{
  "n_layer": 12,
  "vocab_size": 2048,
  "norm_place": "pre",
  "parallel_block": true,
  "init": "uniform",
  "init_std_o": 0.00622,
  "beta1": 0.93,
  "grad_clip": 0.5,
  "decay_fraction": 0.813,
  "seq_len": 1024,
  "doc_mask": true,
  "train_tokens": 267700000
}
Each number is 50 + 10 x the weight over its row's rms, rounded and kept within 0 to 99. Layers, rows and columns count from 0. The size before them is the row's rms in percent of the matrix's.

# q: layer 7 attention query, 160x160, rms 0.378, rows 0-21, columns 0-159
# k: layer 7 attention key, 160x160, rms 0.344, rows 0-20, columns 0-159
q0 062:47 56 43 63 39 49 41 33 49 59 62 57 66 53 60 47 50 62 56 56 37 50 58 65 57 47 47 53 56 57 47 55 46 63 53 55 58 65 46 46 43 38 63 54 44 42 39 57 38 17 54 34 49 42 55 64 58 58 37 70 62 44 55 52 46 50 52 79 61 79 37 47 37 74 57 50 47 56 52 41 47 46 23 41 56 41 47 42 50 62 64 44 40 46 49 46 60 49 66 55 39 37 59 47 59 56 49 53 55 39 48 44 57 49 54 28 55 43 61 51 71 40 46 68 45 53 41 52 42 40 56 60 47 51 63 31 30 62 55 59 55 52 50 67 57 65 59 49 43 45 42 51 58 48 39 46 60 55 56 54
k0 061:45 50 63 62 41 63 59 45 33 45 58 26 56 49 58 58 55 41 59 56 38 55 40 56 40 49 46 49 56 53 59 83 58 40 55 58 49 45 54 50 38 48 51 45 58 53 67 48 65 53 51 62 59 48 42 49 62 53 65 39 55 50 39 56 36 42 57 48 56 56 51 43 60 38 51 60 39 44 38 56 51 71 41 62 62 53 64 40 73 44 56 45 47 54 36 37 38 52 57 46 60 53 79 55 65 33 48 49 44 32 45 61 60 41 42 38 54 47 49 53 45 41 70 57 40 65 41 47 45 50 61 57 78 44 44 67 44 72 47 44 42 52 42 52 42 51 29 59 58 52 51 46 35 38 54 53 56 56 54 67
q1 071:42 62 51 65 43 43 51 50 55 37 45 43 38 53 43 38 76 50 50 55 60 55 50 53 46 32 54 44 64 48 53 48 47 64 37 78 54 50 42 47 54 59 51 49 59 55 57 44 32 61 37 77 40 54 50 56 53 21 72 61 49 57 61 56 40 58 53 69 56 39 40 63 51 41 35 55 29 45 59 64 43 44 50 85 60 58 39 51 66 41 60 35 47 33 57 55 54 42 37 41 48 55 50 68 48 46 49 49 52 49 45 52 61 46 38 51 58 43 71 41 49 39 56 56 66 55 54 54 37 57 57 53 52 40 51 46 40 56 51 48 65 48 55 49 49 60 51 42 59 56 49 50 26 51 55 47 56 52 41 58
k1 070:54 38 52 61 60 39 74 62 54 52 42 33 53 46 46 31 48 57 79 51 69 50 62 61 46 34 65 38 52 50 52 51 33 59 48 54 47 41 59 50 61 46 45 48 53 42 71 33 41 58 55 43 52 38 50 39 60 44 54 68 36 43 60 47 57 39 63 58 39 41 50 48 54 44 37 45 36 43 44 44 46 38 65 79 64 48 58 42 63 32 50 57 52 35 43 40 39 56 31 43 41 60 61 41 51 39 46 48 47 63 66 46 63 50 34 45 52 58 57 48 31 44 45 62 56 48 61 52 49 49 52 47 45 47 54 32 53 62 35 47 41 63 45 33 50 53 55 55 46 66 57 69 34 53 54 55 52 62 48 52
q2 071:45 48 52 48 71 43 61 61 52 52 43 45 53 34 54 59 49 68 67 46 53 44 49 54 55 50 47 50 39 63 33 49 62 62 50 40 62 44 67 49 37 49 50 69 56 54 37 44 62 51 45 33 66 42 54 46 54 47 65 42 47 46 34 53 37 43 46 56 45 37 57 46 66 61 52 69 50 44 38 65 52 68 42 54 57 45 57 52 57 53 31 47 57 57 42 41 52 51 41 47 39 65 49 29 51 40 60 30 49 55 53 36 47 58 54 51 59 53 54 64 39 55 74 52 37 49 50 53 50 58 43 54 57 53 46 40 40 57 36 35 55 46 54 30 74 53 41 36 34 41 33 70 53 52 51 58 33 24 36 49
k2 090:47 50 68 50 69 38 61 43 54 69 60 60 54 54 65 46 55 53 63 68 45 47 31 49 44 43 34 54 51 56 49 47 62 59 43 55 71 49 49 58 58 59 56 44 55 51 64 42 78 64 47 48 44 54 47 52 55 46 53 31 58 34 51 58 38 52 54 55 48 25 58 59 61 61 31 42 43 55 25 56 55 54 50 42 57 59 58 53 51 57 46 29 57 60 46 41 58 29 55 65 60 69 46 41 62 48 53 56 58 49 49 33 34 44 69 49 52 40 61 45 69 42 51 43 58 50 62 43 35 61 60 34 51 63 58 46 51 35 48 44 50 35 65 64 45 54 54 53 43 51 47 42 58 39 55 50 52 37 42 35
q3 067:44 45 53 54 35 47 19 58 32 55 68 59 46 55 47 52 55 34 54 47 29 51 33 49 53 55 44 52 49 59 43 46 36 47 55 59 39 48 40 68 66 49 66 25 51 44 66 61 55 49 53 60 33 56 36 39 46 39 37 63 54 59 62 64 54 47 50 36 55 67 50 67 48 43 45 40 36 66 71 51 48 61 54 48 47 46 42 45 44 42 59 47 42 55 59 51 65 40 45 52 40 46 70 46 52 51 40 55 58 60 35 49 41 45 46 60 45 51 40 56 53 60 44 49 77 58 50 55 54 43 64 42 60 60 36 44 54 48 60 31 39 49 48 67 35 49 47 64 60 52 49 36 36 57 68 56 62 62 53 52
k3 094:61 57 26 40 31 48 31 60 49 28 56 47 66 48 41 51 58 50 63 49 57 44 46 45 45 57 71 48 44 48 60 62 43 59 52 52 41 49 49 53 46 26 55 47 41 52 34 46 41 57 43 43 59 31 42 41 34 44 28 58 43 51 43 43 57 65 56 29 57 59 33 47 47 36 56 45 47 48 58 53 63 39 57 55 42 53 35 47 58 44 63 53 53 54 53 52 33 46 54 39 38 44 41 30 42 60 44 66 49 36 57 59 52 57 42 47 37 54 49 67 37 57 38 49 61 60 35 54 59 43 48 57 47 38 29 34 59 44 50 57 54 68 34 53 38 51 47 38 53 49 46 59 31 65 45 65 42 56 40 62
q4 080:44 43 59 58 64 57 43 39 48 50 57 48 49 57 51 47 63 61 35 63 71 63 33 61 43 45 50 46 59 43 38 66 41 41 46 58 41 38 40 50 44 52 63 50 48 45 54 58 66 35 39 55 45 47 43 52 44 27 70 52 41 38 32 50 67 47 62 61 57 48 41 38 41 52 50 39 58 48 41 49 49 50 55 48 50 44 53 42 59 56 50 48 68 39 44 40 62 50 41 30 46 53 59 66 42 44 46 48 51 52 50 52 55 38 31 54 54 36 54 80 54 41 65 50 63 40 39 41 51 43 50 64 59 25 52 39 46 46 41 57 62 41 68 71 64 42 41 44 51 58 61 65 46 33 60 62 43 48 68 64
k4 099:56 52 65 53 65 48 60 39 43 43 44 52 63 50 52 61 43 67 55 72 56 41 53 40 38 39 37 35 45 56 35 64 50 34 47 53 60 48 57 47 37 60 46 50 61 71 46 50 73 48 42 41 52 53 52 47 47 42 48 51 53 53 40 36 47 45 60 64 44 61 36 49 50 45 47 56 51 47 35 54 55 65 54 53 55 38 45 58 48 54 50 31 67 39 21 51 37 35 38 46 63 66 38 69 61 39 43 40 48 64 55 62 34 65 60 56 51 44 64 77 42 35 67 56 33 49 54 47 44 43 54 50 62 50 41 64 40 60 42 56 50 49 63 41 61 58 45 39 41 66 67 53 42 35 46 53 55 46 45 60
q5 096:41 53 60 59 57 31 41 60 47 46 54 65 44 54 57 49 54 54 51 57 36 77 49 60 48 49 58 44 62 63 34 63 54 46 49 40 42 53 43 54 50 39 72 38 66 54 35 62 44 27 63 29 51 41 47 49 74 63 51 53 46 44 52 37 62 54 44 44 48 42 59 49 41 53 61 48 37 44 60 57 60 45 55 43 58 48 54 42 47 61 51 51 39 55 44 31 48 41 28 39 42 41 63 50 64 45 57 56 45 52 58 70 67 48 47 54 54 20 45 62 53 27 44 47 49 42 46 48 49 43 54 58 55 43 44 55 52 53 47 34 62 55 67 49 49 60 55 49 37 32 74 41 44 49 44 51 44 73 55 58
k5 101:57 44 53 38 58 41 61 63 40 39 36 41 50 53 50 49 52 48 62 50 46 59 66 47 50 65 58 57 35 76 42 50 46 52 37 52 57 58 32 45 49 47 56 47 50 71 63 46 64 66 50 42 68 46 40 61 58 74 53 44 58 38 63 44 55 50 56 50 29 42 71 53 41 52 41 52 32 52 55 46 53 32 43 35 35 50 79 41 58 54 45 55 32 59 41 60 37 58 34 44 63 52 50 58 72 41 40 61 53 49 45 44 46 57 40 63 55 44 51 40 61 47 46 38 54 62 56 57 49 35 61 55 43 59 50 55 53 46 53 53 41 34 37 49 52 57 55 32 56 63 54 50 58 59 25 51 62 59 48 39
q6 107:36 51 55 33 52 52 41 40 40 55 63 63 46 57 55 52 35 33 38 31 45 42 36 57 44 48 61 64 52 68 42 48 29 52 45 51 48 63 59 44 53 79 35 61 39 31 40 61 45 53 65 60 49 52 44 37 34 54 58 49 52 49 44 51 48 43 50 56 49 62 45 32 68 54 56 63 61 54 49 58 36 52 34 40 61 39 44 25 54 60 46 36 49 64 58 47 46 57 52 43 59 47 55 50 42 52 51 52 63 42 39 62 48 38 71 47 45 52 48 36 64 41 44 47 48 70 38 52 55 53 64 48 42 60 54 41 49 82 63 50 42 56 44 39 44 56 44 39 45 49 52 49 41 34 38 65 45 55 49 58
k6 121:39 32 43 49 64 33 74 64 51 62 55 26 53 55 49 55 47 31 54 42 52 51 59 48 40 53 57 52 62 63 54 50 59 62 61 58 47 69 59 50 42 58 48 46 72 39 54 47 53 64 37 50 50 40 42 45 24 51 57 42 59 55 47 47 40 58 54 62 49 61 51 51 46 31 55 51 45 49 47 45 44 30 34 39 57 52 59 65 60 45 57 41 56 54 59 55 55 65 44 50 67 70 64 55 39 35 50 47 35 49 59 60 40 49 54 65 42 48 51 36 52 70 47 50 63 43 61 48 57 58 66 49 56 65 51 52 49 66 61 47 52 52 59 41 50 32 40 70 65 61 58 65 66 42 38 47 50 55 53 34
q7 130:47 44 38 56 55 68 67 45 54 34 44 42 57 36 47 50 55 45 61 41 62 49 48 52 47 45 44 49 54 74 71 49 44 68 62 56 63 42 53 60 47 44 40 47 36 61 61 37 60 60 49 48 61 58 56 39 54 46 54 61 34 57 62 46 38 66 40 47 33 63 49 62 47 59 41 66 58 48 49 33 68 42 47 43 64 56 38 66 49 42 55 59 42 49 38 37 72 50 41 23 48 53 57 51 55 52 49 60 56 45 61 37 60 41 43 19 58 53 54 41 34 40 42 55 67 44 46 52 35 54 65 48 43 45 59 67 52 54 34 65 55 49 53 46 37 54 54 51 56 35 44 57 41 55 35 43 57 56 49 56
k7 111:55 61 49 59 41 45 61 30 55 63 47 41 47 55 55 43 45 43 51 46 44 43 35 30 58 54 58 50 53 37 50 42 47 66 46 56 53 43 24 57 44 36 56 47 50 50 39 28 51 62 60 50 57 63 44 63 45 52 43 48 44 51 41 60 33 47 51 52 54 48 41 68 51 56 43 64 58 46 55 36 44 58 45 37 53 51 45 56 43 53 62 42 56 58 54 43 60 22 26 49 32 57 55 63 55 78 60 58 47 50 84 45 48 60 36 31 53 36 49 24 54 48 56 53 46 42 39 52 51 34 41 59 57 34 41 56 63 32 59 50 63 43 59 37 56 51 56 51 54 42 40 50 54 59 45 42 62 51 42 41
q8 079:55 34 49 45 53 58 35 67 59 41 44 65 44 54 40 54 35 56 50 55 58 45 66 52 53 67 38 55 57 40 57 52 36 37 51 37 47 51 64 44 45 33 46 41 51 48 40 56 47 49 55 56 62 49 40 36 57 50 40 28 30 59 38 41 57 58 39 26 41 58 42 28 43 50 59 42 62 55 51 19 47 51 57 28 37 46 58 57 59 55 42 51 49 64 41 58 53 46 73 59 67 38 57 35 39 58 53 58 54 43 46 56 54 62 67 45 40 47 33 57 45 50 28 53 38 58 47 33 57 44 40 56 51 58 53 57 60 42 54 56 42 52 33 47 45 37 38 57 50 35 64 39 66 44 48 44 44 43 55 51
k8 086:46 36 42 49 26 61 26 57 60 54 43 59 35 42 57 65 38 51 41 38 62 54 51 36 71 64 37 53 56 46 56 41 53 59 48 45 45 51 49 39 60 45 57 31 47 48 53 58 58 47 52 58 51 60 36 41 51 71 64 38 46 54 37 47 52 60 60 31 52 54 51 35 37 43 58 41 52 56 60 55 43 44 50 31 38 39 38 62 43 56 36 53 40 57 60 51 61 55 64 58 53 45 31 49 37 40 60 59 53 34 37 69 52 49 55 60 53 56 35 31 45 67 26 50 58 53 52 37 72 55 44 62 55 48 65 41 60 49 67 44 60 47 54 52 43 48 52 44 47 36 39 44 55 65 45 45 47 34 60 48
q9 065:62 32 59 54 36 53 46 38 40 33 61 46 54 64 31 54 48 52 54 66 57 55 53 45 62 46 59 30 50 50 65 45 64 39 55 52 42 58 52 33 52 31 71 42 42 50 44 53 41 27 36 46 51 57 60 64 39 48 46 54 36 45 67 47 63 55 57 54 49 45 37 40 46 52 56 44 60 59 51 45 37 48 53 46 55 47 47 34 51 58 50 70 61 54 45 53 37 76 64 42 46 33 50 50 56 47 41 67 43 41 46 57 55 78 53 44 43 51 60 59 44 58 30 58 60 48 37 36 61 27 40 58 52 47 49 48 47 47 55 66 59 66 42 48 33 50 61 49 52 41 45 40 60 55 35 46 48 59 52 32
k9 065:77 34 44 38 38 47 28 57 46 42 54 40 30 69 43 51 50 55 37 50 49 56 45 48 48 54 65 37 58 40 61 61 63 54 67 49 48 47 49 39 37 34 57 43 47 58 49 59 28 41 39 44 51 38 44 48 53 50 40 48 50 34 61 56 53 68 67 35 58 48 53 51 41 53 60 45 50 59 48 61 50 50 55 45 53 66 40 38 68 39 65 48 38 48 57 55 29 63 55 54 48 52 56 56 43 48 45 53 46 49 43 58 58 47 58 53 33 67 66 69 37 62 42 50 46 56 44 38 51 44 48 49 61 52 23 59 33 49 26 63 56 47 50 48 48 41 50 52 54 47 31 59 34 71 62 57 49 53 55 54
q10 065:47 66 37 57 57 52 42 65 32 67 51 62 56 55 67 57 51 64 54 33 59 40 36 46 50 54 44 45 63 51 38 55 34 47 54 60 65 54 46 54 34 65 37 61 45 58 52 47 51 41 55 57 45 44 39 62 55 56 47 57 47 53 46 54 59 54 51 54 53 67 53 50 54 54 40 59 54 28 61 45 46 61 48 48 53 35 71 55 47 46 48 47 44 63 54 46 68 32 60 39 36 42 46 52 33 46 33 43 55 52 32 47 42 36 47 54 48 51 56 64 65 42 75 47 55 45 49 64 51 58 71 46 37 53 44 54 46 58 45 55 38 50 61 65 83 37 48 58 38 47 48 68 41 38 58 63 56 45 45 73
k10 065:46 39 63 56 39 49 47 61 56 53 47 54 53 38 53 60 63 51 53 47 60 55 71 45 32 55 44 38 44 64 54 43 49 68 61 40 64 55 43 53 68 71 61 52 49 57 64 42 52 28 55 46 40 50 52 46 44 64 51 38 35 41 58 47 51 44 50 39 33 62 72 49 52 59 54 50 37 59 52 38 52 52 47 55 44 48 56 49 31 71 25 56 50 42 39 40 59 65 45 51 52 55 38 56 31 59 68 42 64 44 47 48 53 45 53 56 69 38 61 51 61 62 53 46 55 51 58 44 75 38 54 79 40 61 60 49 50 48 67 58 44 61 62 33 48 46 56 66 46 46 45 48 64 53 39 65 58 46 46 49
q11 085:51 40 53 55 33 56 49 44 63 41 46 43 52 49 45 39 49 46 58 54 59 45 56 56 42 47 57 52 35 39 53 35 44 47 52 43 58 68 50 47 52 58 43 42 58 53 58 47 33 60 44 55 36 52 51 53 41 65 29 37 53 72 64 48 55 60 51 62 41 70 37 68 49 49 43 39 42 62 52 51 58 39 62 53 53 60 56 38 65 49 51 58 52 41 49 76 27 58 55 65 48 43 56 41 62 51 59 62 50 43 58 45 63 56 44 31 38 46 31 36 33 60 37 56 56 53 48 34 58 39 46 66 53 38 52 35 69 51 50 65 37 39 38 48 27 54 58 58 58 59 45 26 38 52 47 47 60 57 45 34
k11 076:62 66 31 32 42 59 51 34 50 55 41 58 59 71 44 44 54 45 47 57 61 30 33 36 43 42 56 57 52 37 41 41 42 37 53 60 55 50 32 56 43 51 53 51 53 55 46 35 48 53 45 48 36 45 40 51 55 53 28 44 52 83 41 58 37 60 49 48 56 49 41 60 43 35 43 26 38 51 60 49 65 63 73 66 51 56 46 42 59 41 66 52 48 53 71 58 57 49 52 49 56 47 43 49 48 52 55 47 54 45 56 46 43 57 60 48 41 50 54 45 53 56 66 49 58 41 60 53 53 32 41 84 41 41 37 65 47 47 67 60 39 64 50 58 54 54 41 55 65 62 56 49 44 50 34 51 60 54 47 41
q12 093:59 47 48 46 44 45 65 62 50 41 48 48 57 57 52 55 43 63 58 50 50 36 40 50 45 36 47 49 44 58 43 36 51 43 53 51 53 35 58 42 71 61 54 39 40 47 34 57 37 61 52 45 43 50 59 56 49 30 72 47 51 71 57 38 26 48 55 55 37 24 42 59 43 34 44 66 49 34 29 59 31 66 65 44 58 51 46 41 53 55 44 43 58 68 51 42 36 30 38 47 58 37 49 33 51 50 55 44 52 56 54 34 57 57 51 54 57 53 53 73 31 49 63 45 54 38 42 61 54 56 58 50 52 50 64 63 32 49 49 39 46 49 52 60 56 56 48 45 38 55 31 41 48 34 53 67 42 66 44 44
k12 084:56 43 47 51 59 25 55 51 34 64 45 49 53 58 54 61 46 58 63 47 40 42 35 63 64 56 34 49 55 50 45 51 48 48 39 51 54 65 45 51 47 54 47 51 55 54 41 52 51 58 45 40 41 49 59 35 55 51 59 40 59 54 65 41 44 53 36 40 47 62 36 52 64 53 50 59 37 32 50 59 49 53 50 30 28 51 60 38 44 56 63 50 52 74 63 64 45 47 33 53 35 38 64 50 55 35 45 37 38 48 44 65 43 60 40 48 43 50 56 40 44 49 46 60 68 34 36 58 53 59 46 49 41 38 70 61 46 66 47 46 51 60 35 79 44 72 57 54 50 58 34 52 41 56 71 54 60 65 41 53
q13 105:44 53 50 31 59 45 58 37 86 57 31 43 58 68 24 44 62 63 32 47 41 53 56 47 50 64 65 36 39 42 59 30 52 47 44 40 39 45 40 57 50 52 51 29 49 59 54 47 37 24 58 50 60 69 53 59 50 41 66 64 54 55 65 56 46 49 54 38 43 55 43 34 34 30 32 55 49 46 43 54 54 48 63 47 61 68 60 44 39 53 44 45 55 45 49 70 50 53 61 44 48 48 48 54 44 39 57 48 44 44 53 68 53 50 50 48 48 54 43 56 47 53 59 37 57 55 52 54 53 33 53 44 42 46 34 49 32 38 56 60 43 58 46 50 33 52 46 36 61 37 45 45 54 50 40 58 54 38 54 61
k13 098:51 44 52 53 47 70 55 51 55 52 45 69 52 50 45 61 67 66 39 42 57 62 54 53 61 46 60 24 40 58 67 42 50 43 57 60 54 64 54 46 48 57 56 42 55 55 44 54 61 38 62 44 59 53 46 63 49 34 54 44 41 57 67 69 30 42 29 42 50 41 30 44 57 42 30 50 32 57 53 53 44 54 41 34 52 38 64 37 45 34 37 63 65 48 43 57 45 39 61 49 44 53 68 64 56 48 63 38 38 61 55 57 45 35 54 59 51 46 45 65 53 61 60 60 52 53 37 28 51 53 50 38 49 54 62 52 50 49 41 50 49 58 32 63 56 30 56 53 42 56 41 45 50 65 51 58 58 53 37 75
q14 101:53 47 70 43 48 39 25 34 70 57 45 53 43 54 61 58 47 61 40 36 54 81 37 45 53 48 50 50 59 51 40 46 60 59 45 59 34 43 41 40 64 57 44 45 53 43 54 60 46 41 54 45 35 55 37 52 57 34 50 50 54 39 46 38 46 56 52 41 61 27 61 58 51 45 58 51 64 66 44 55 76 55 44 58 49 35 63 60 48 65 40 50 71 44 22 42 47 69 47 49 48 61 47 49 57 38 50 51 41 56 43 48 52 46 48 41 49 63 41 62 46 51 51 52 50 41 48 48 46 54 56 54 49 67 54 46 36 38 34 46 69 26 43 50 47 43 51 47 58 61 50 45 34 59 41 67 30 35 56 48
k14 118:67 41 69 48 70 37 67 50 67 46 49 58 59 54 50 51 57 56 63 42 48 59 36 40 51 53 57 29 56 34 45 51 48 51 47 49 59 43 52 41 58 28 37 52 63 58 42 57 46 55 39 50 38 46 42 52 48 68 44 34 65 73 44 53 47 51 54 30 57 46 54 65 61 48 50 61 71 46 49 68 49 48 55 51 64 40 46 58 47 58 26 56 38 53 46 54 47 47 58 43 51 52 49 47 34 52 25 51 48 56 67 62 31 60 48 51 53 59 52 61 54 56 46 36 70 44 53 67 32 42 49 39 62 50 33 35 66 58 43 48 55 40 39 46 41 59 43 37 53 58 50 65 38 45 46 63 53 38 63 42
q15 114:38 32 49 39 53 46 40 49 63 31 50 50 35 44 46 54 50 39 46 51 59 39 62 58 36 46 55 47 46 47 35 53 44 36 53 47 71 39 58 44 57 41 46 62 46 31 56 47 46 46 49 57 51 33 39 75 38 44 65 49 34 42 35 51 45 51 53 53 50 54 62 32 65 50 55 35 64 39 59 72 34 45 46 46 42 64 76 44 43 54 46 31 43 41 59 61 41 39 51 48 39 35 43 33 57 34 52 36 52 42 58 55 57 40 56 32 56 52 60 69 40 53 53 64 49 66 42 52 47 48 46 51 46 58 61 47 58 59 47 49 21 65 50 37 54 53 47 53 44 51 44 52 37 46 65 58 64 33 52 50
k15 112:45 69 66 57 59 30 63 51 46 51 50 54 58 66 39 49 36 50 45 52 55 71 49 46 53 51 53 43 39 58 52 57 43 40 56 44 43 40 48 37 51 45 52 61 61 43 66 44 54 51 60 43 30 48 47 56 42 62 50 55 48 38 28 51 37 42 48 38 35 39 60 40 47 60 43 46 46 54 48 53 40 48 48 49 53 40 72 43 63 53 52 52 58 47 54 47 57 56 50 41 48 47 63 71 59 35 49 45 46 45 64 53 55 57 69 55 54 29 35 56 65 54 72 73 57 55 35 38 60 68 25 50 63 56 50 50 42 40 40 50 56 58 55 44 45 50 61 43 47 77 51 52 57 43 51 39 48 70 76 64
q16 092:44 47 48 51 61 34 57 45 55 45 41 38 71 52 51 47 50 64 51 45 55 37 33 43 55 57 85 61 52 56 49 36 56 41 35 40 65 36 56 62 49 37 39 48 29 57 51 51 45 55 40 59 65 56 55 36 60 43 54 55 53 36 39 55 50 43 55 63 50 51 41 36 59 57 58 57 52 46 42 58 35 31 41 53 55 51 57 55 54 34 37 61 41 45 49 67 48 59 41 43 46 36 43 62 49 48 65 47 38 50 37 74 33 57 49 56 46 58 60 64 40 54 60 49 61 66 38 59 69 46 48 37 56 57 61 28 59 37 45 64 51 55 35 41 47 46 45 42 50 55 54 62 32 62 59 47 37 45 48 38
k16 108:57 38 58 57 52 63 50 43 54 32 53 58 52 72 38 37 40 54 56 58 52 58 58 39 56 32 65 61 65 33 56 36 40 41 43 40 53 57 60 58 57 53 50 59 53 56 49 63 37 38 49 66 33 53 58 46 50 50 48 51 57 64 53 48 50 47 53 55 51 43 50 51 55 56 30 48 45 49 48 51 48 47 41 60 63 33 42 61 61 41 44 45 51 43 52 40 59 46 41 66 77 35 26 69 61 47 66 16 71 63 43 48 66 52 44 61 50 52 63 58 51 71 46 46 57 61 53 62 45 62 44 52 43 69 53 36 64 49 55 47 45 57 42 39 41 47 47 48 37 45 61 42 56 69 41 37 53 35 53 47
q17 108:55 60 47 55 45 51 69 66 42 81 38 49 67 49 37 47 39 61 65 57 57 51 45 40 44 25 65 49 58 42 48 54 65 57 52 60 55 40 47 51 44 50 35 45 43 62 55 59 57 48 39 32 49 63 65 39 69 46 48 36 52 56 55 42 69 69 37 45 32 54 52 39 51 42 43 48 53 47 40 41 69 42 52 49 59 73 43 56 37 42 35 62 53 48 33 52 46 49 59 35 40 47 55 35 52 64 36 58 44 59 49 33 39 58 48 50 58 66 56 39 42 61 50 53 34 59 54 66 48 38 48 26 52 51 54 60 57 60 42 40 56 42 40 47 48 55 43 45 51 38 41 59 66 54 49 41 48 60 44 59
k17 102:38 48 58 50 22 68 35 48 48 66 48 65 38 57 40 36 43 54 68 44 38 55 56 62 35 54 53 48 44 53 59 56 74 56 63 38 45 41 58 46 48 54 55 46 51 42 56 33 41 43 44 48 37 52 65 50 51 52 38 38 60 51 55 59 33 39 40 63 50 68 45 42 57 45 68 47 59 61 33 55 68 30 54 42 44 54 30 71 47 62 38 41 58 61 38 56 56 46 52 40 64 49 56 50 57 46 47 36 40 48 56 54 61 51 50 45 69 46 53 52 62 65 63 65 47 42 49 66 42 52 51 43 61 59 56 55 51 62 39 69 37 53 46 46 41 53 47 40 46 46 47 62 64 38 44 54 51 50 36 25
q18 100:42 37 56 48 55 62 53 34 51 42 50 40 37 41 49 56 39 33 47 36 55 25 43 61 49 51 31 45 47 64 52 51 49 58 69 39 57 63 52 37 44 60 51 48 50 45 60 38 67 62 51 62 60 46 58 46 59 52 37 47 56 65 64 62 50 46 40 57 54 67 24 31 58 79 48 55 36 49 42 52 47 53 49 36 52 44 46 54 50 54 48 51 53 37 52 52 48 36 74 51 38 49 77 58 49 59 70 47 67 49 44 58 51 34 56 43 49 50 55 55 36 51 56 66 53 41 59 46 41 50 56 69 74 52 60 40 58 57 46 49 50 61 51 47 56 63 52 57 41 52 42 38 40 27 44 50 46 49 63 45
k18 106:46 66 70 58 49 53 43 48 38 30 40 41 44 58 44 53 53 37 23 43 44 41 40 60 52 61 35 63 37 56 42 48 39 58 48 26 60 42 36 49 47 52 53 52 51 46 52 53 55 38 53 50 57 56 69 36 54 46 72 42 46 64 49 48 50 38 51 60 51 66 41 34 51 60 47 56 43 36 54 42 36 51 35 27 41 42 39 42 44 56 37 69 39 64 60 61 67 37 70 69 32 50 54 54 40 48 55 54 51 52 49 41 50 57 44 40 57 47 47 51 46 61 49 47 56 47 39 55 44 34 60 48 68 67 62 51 48 31 38 57 57 75 56 50 42 46 47 51 52 52 44 60 56 43 38 49 45 54 54 31
q19 122:59 50 66 46 44 46 57 66 53 46 50 50 56 55 44 61 51 49 55 74 44 34 40 52 59 50 64 44 52 39 46 45 44 25 54 41 59 64 54 39 48 43 46 56 54 42 52 43 55 38 51 41 67 52 48 46 54 39 66 74 33 56 50 06 57 66 64 48 48 44 28 31 39 53 71 42 64 45 49 58 44 55 50 50 73 47 46 58 47 54 50 52 64 54 49 50 58 48 41 38 35 34 48 45 42 61 50 38 70 42 56 44 43 42 58 75 48 47 53 60 56 41 49 51 49 46 49 34 64 61 47 50 51 53 46 44 38 56 57 49 61 42 37 66 57 46 64 48 42 38 51 49 54 44 51 58 42 41 38 41
k19 108:32 47 46 52 60 49 49 48 47 45 65 46 60 40 25 45 38 62 39 70 38 48 52 32 57 50 54 52 50 55 57 47 52 40 34 59 51 43 57 59 73 63 46 44 45 55 36 54 52 40 51 58 48 47 42 36 51 52 51 65 36 39 49 45 45 47 58 36 33 32 53 40 39 45 53 59 44 52 59 45 41 49 23 52 61 51 51 49 41 36 44 61 50 40 30 49 65 55 59 72 57 49 45 30 65 32 64 55 46 34 42 50 40 70 72 42 38 48 45 60 46 56 42 59 51 59 35 34 44 41 53 54 78 35 48 63 32 52 50 45 54 40 44 41 58 53 56 46 50 53 47 57 40 51 42 57 61 64 50 43
q20 119:61 61 35 58 42 51 68 61 44 64 50 44 55 53 50 49 58 56 56 31 56 65 57 39 53 43 62 53 65 60 63 63 77 46 64 53 50 44 48 45 73 57 59 65 71 59 44 55 63 40 41 31 53 47 46 54 50 45 49 67 43 48 45 43 40 49 60 49 41 50 46 40 50 46 52 60 48 35 39 60 50 58 63 59 51 51 47 48 33 43 64 60 38 49 59 46 43 56 47 48 49 52 36 67 39 56 36 50 39 48 41 46 59 61 39 66 54 51 54 46 37 36 29 51 44 48 39 47 40 60 36 39 55 41 45 49 48 40 64 29 82 69 48 44 57 62 43 61 61 32 36 53 46 59 43 59 53 49 40 55
k20 110:65 59 20 59 62 41 67 66 24 54 59 44 57 64 46 67 42 50 66 42 59 45 46 46 62 49 65 59 71 29 52 67 35 65 38 65 53 53 49 47 37 54 52 64 48 39 46 51 40 43 50 42 51 41 48 48 59 49 47 49 61 61 42 44 50 52 55 34 38 56 52 65 26 54 48 42 53 62 45 56 62 32 62 38 45 27 59 66 51 51 53 56 45 35 57 62 40 73 44 61 60 44 42 50 53 47 40 29 48 62 54 44 47 50 48 49 51 54 47 52 34 54 52 33 34 65 50 48 46 53 58 53 33 38 50 52 46 55 47 55 50 59 56 51 48 55 35 52 51 53 38 63 43 56 63 43 53 56 57 58
q21 091:56 61 43 43 53 42 48 57 52 33 43 37 57 33 53 57 51 70 38 45 52 51 49 64 40 34 37 52 57 60 46 48 52 45 59 69 52 50 60 37 66 55 58 36 61 46 59 52 46 72 53 35 38 45 55 57 47 67 57 50 40 66 47 57 39 44 52 48 75 50 53 54 37 55 62 50 50 44 40 62 44 66 37 44 46 56 50 45 52 63 47 44 37 40 52 31 50 47 42 46 46 61 53 48 54 52 56 39 64 67 33 57 51 40 47 57 44 71 52 45 51 44 74 56 56 54 49 38 64 60 55 37 66 59 52 45 42 68 38 19 45 55 38 51 62 43 37 47 54 58 52 53 58 53 67 50 48 77 64 41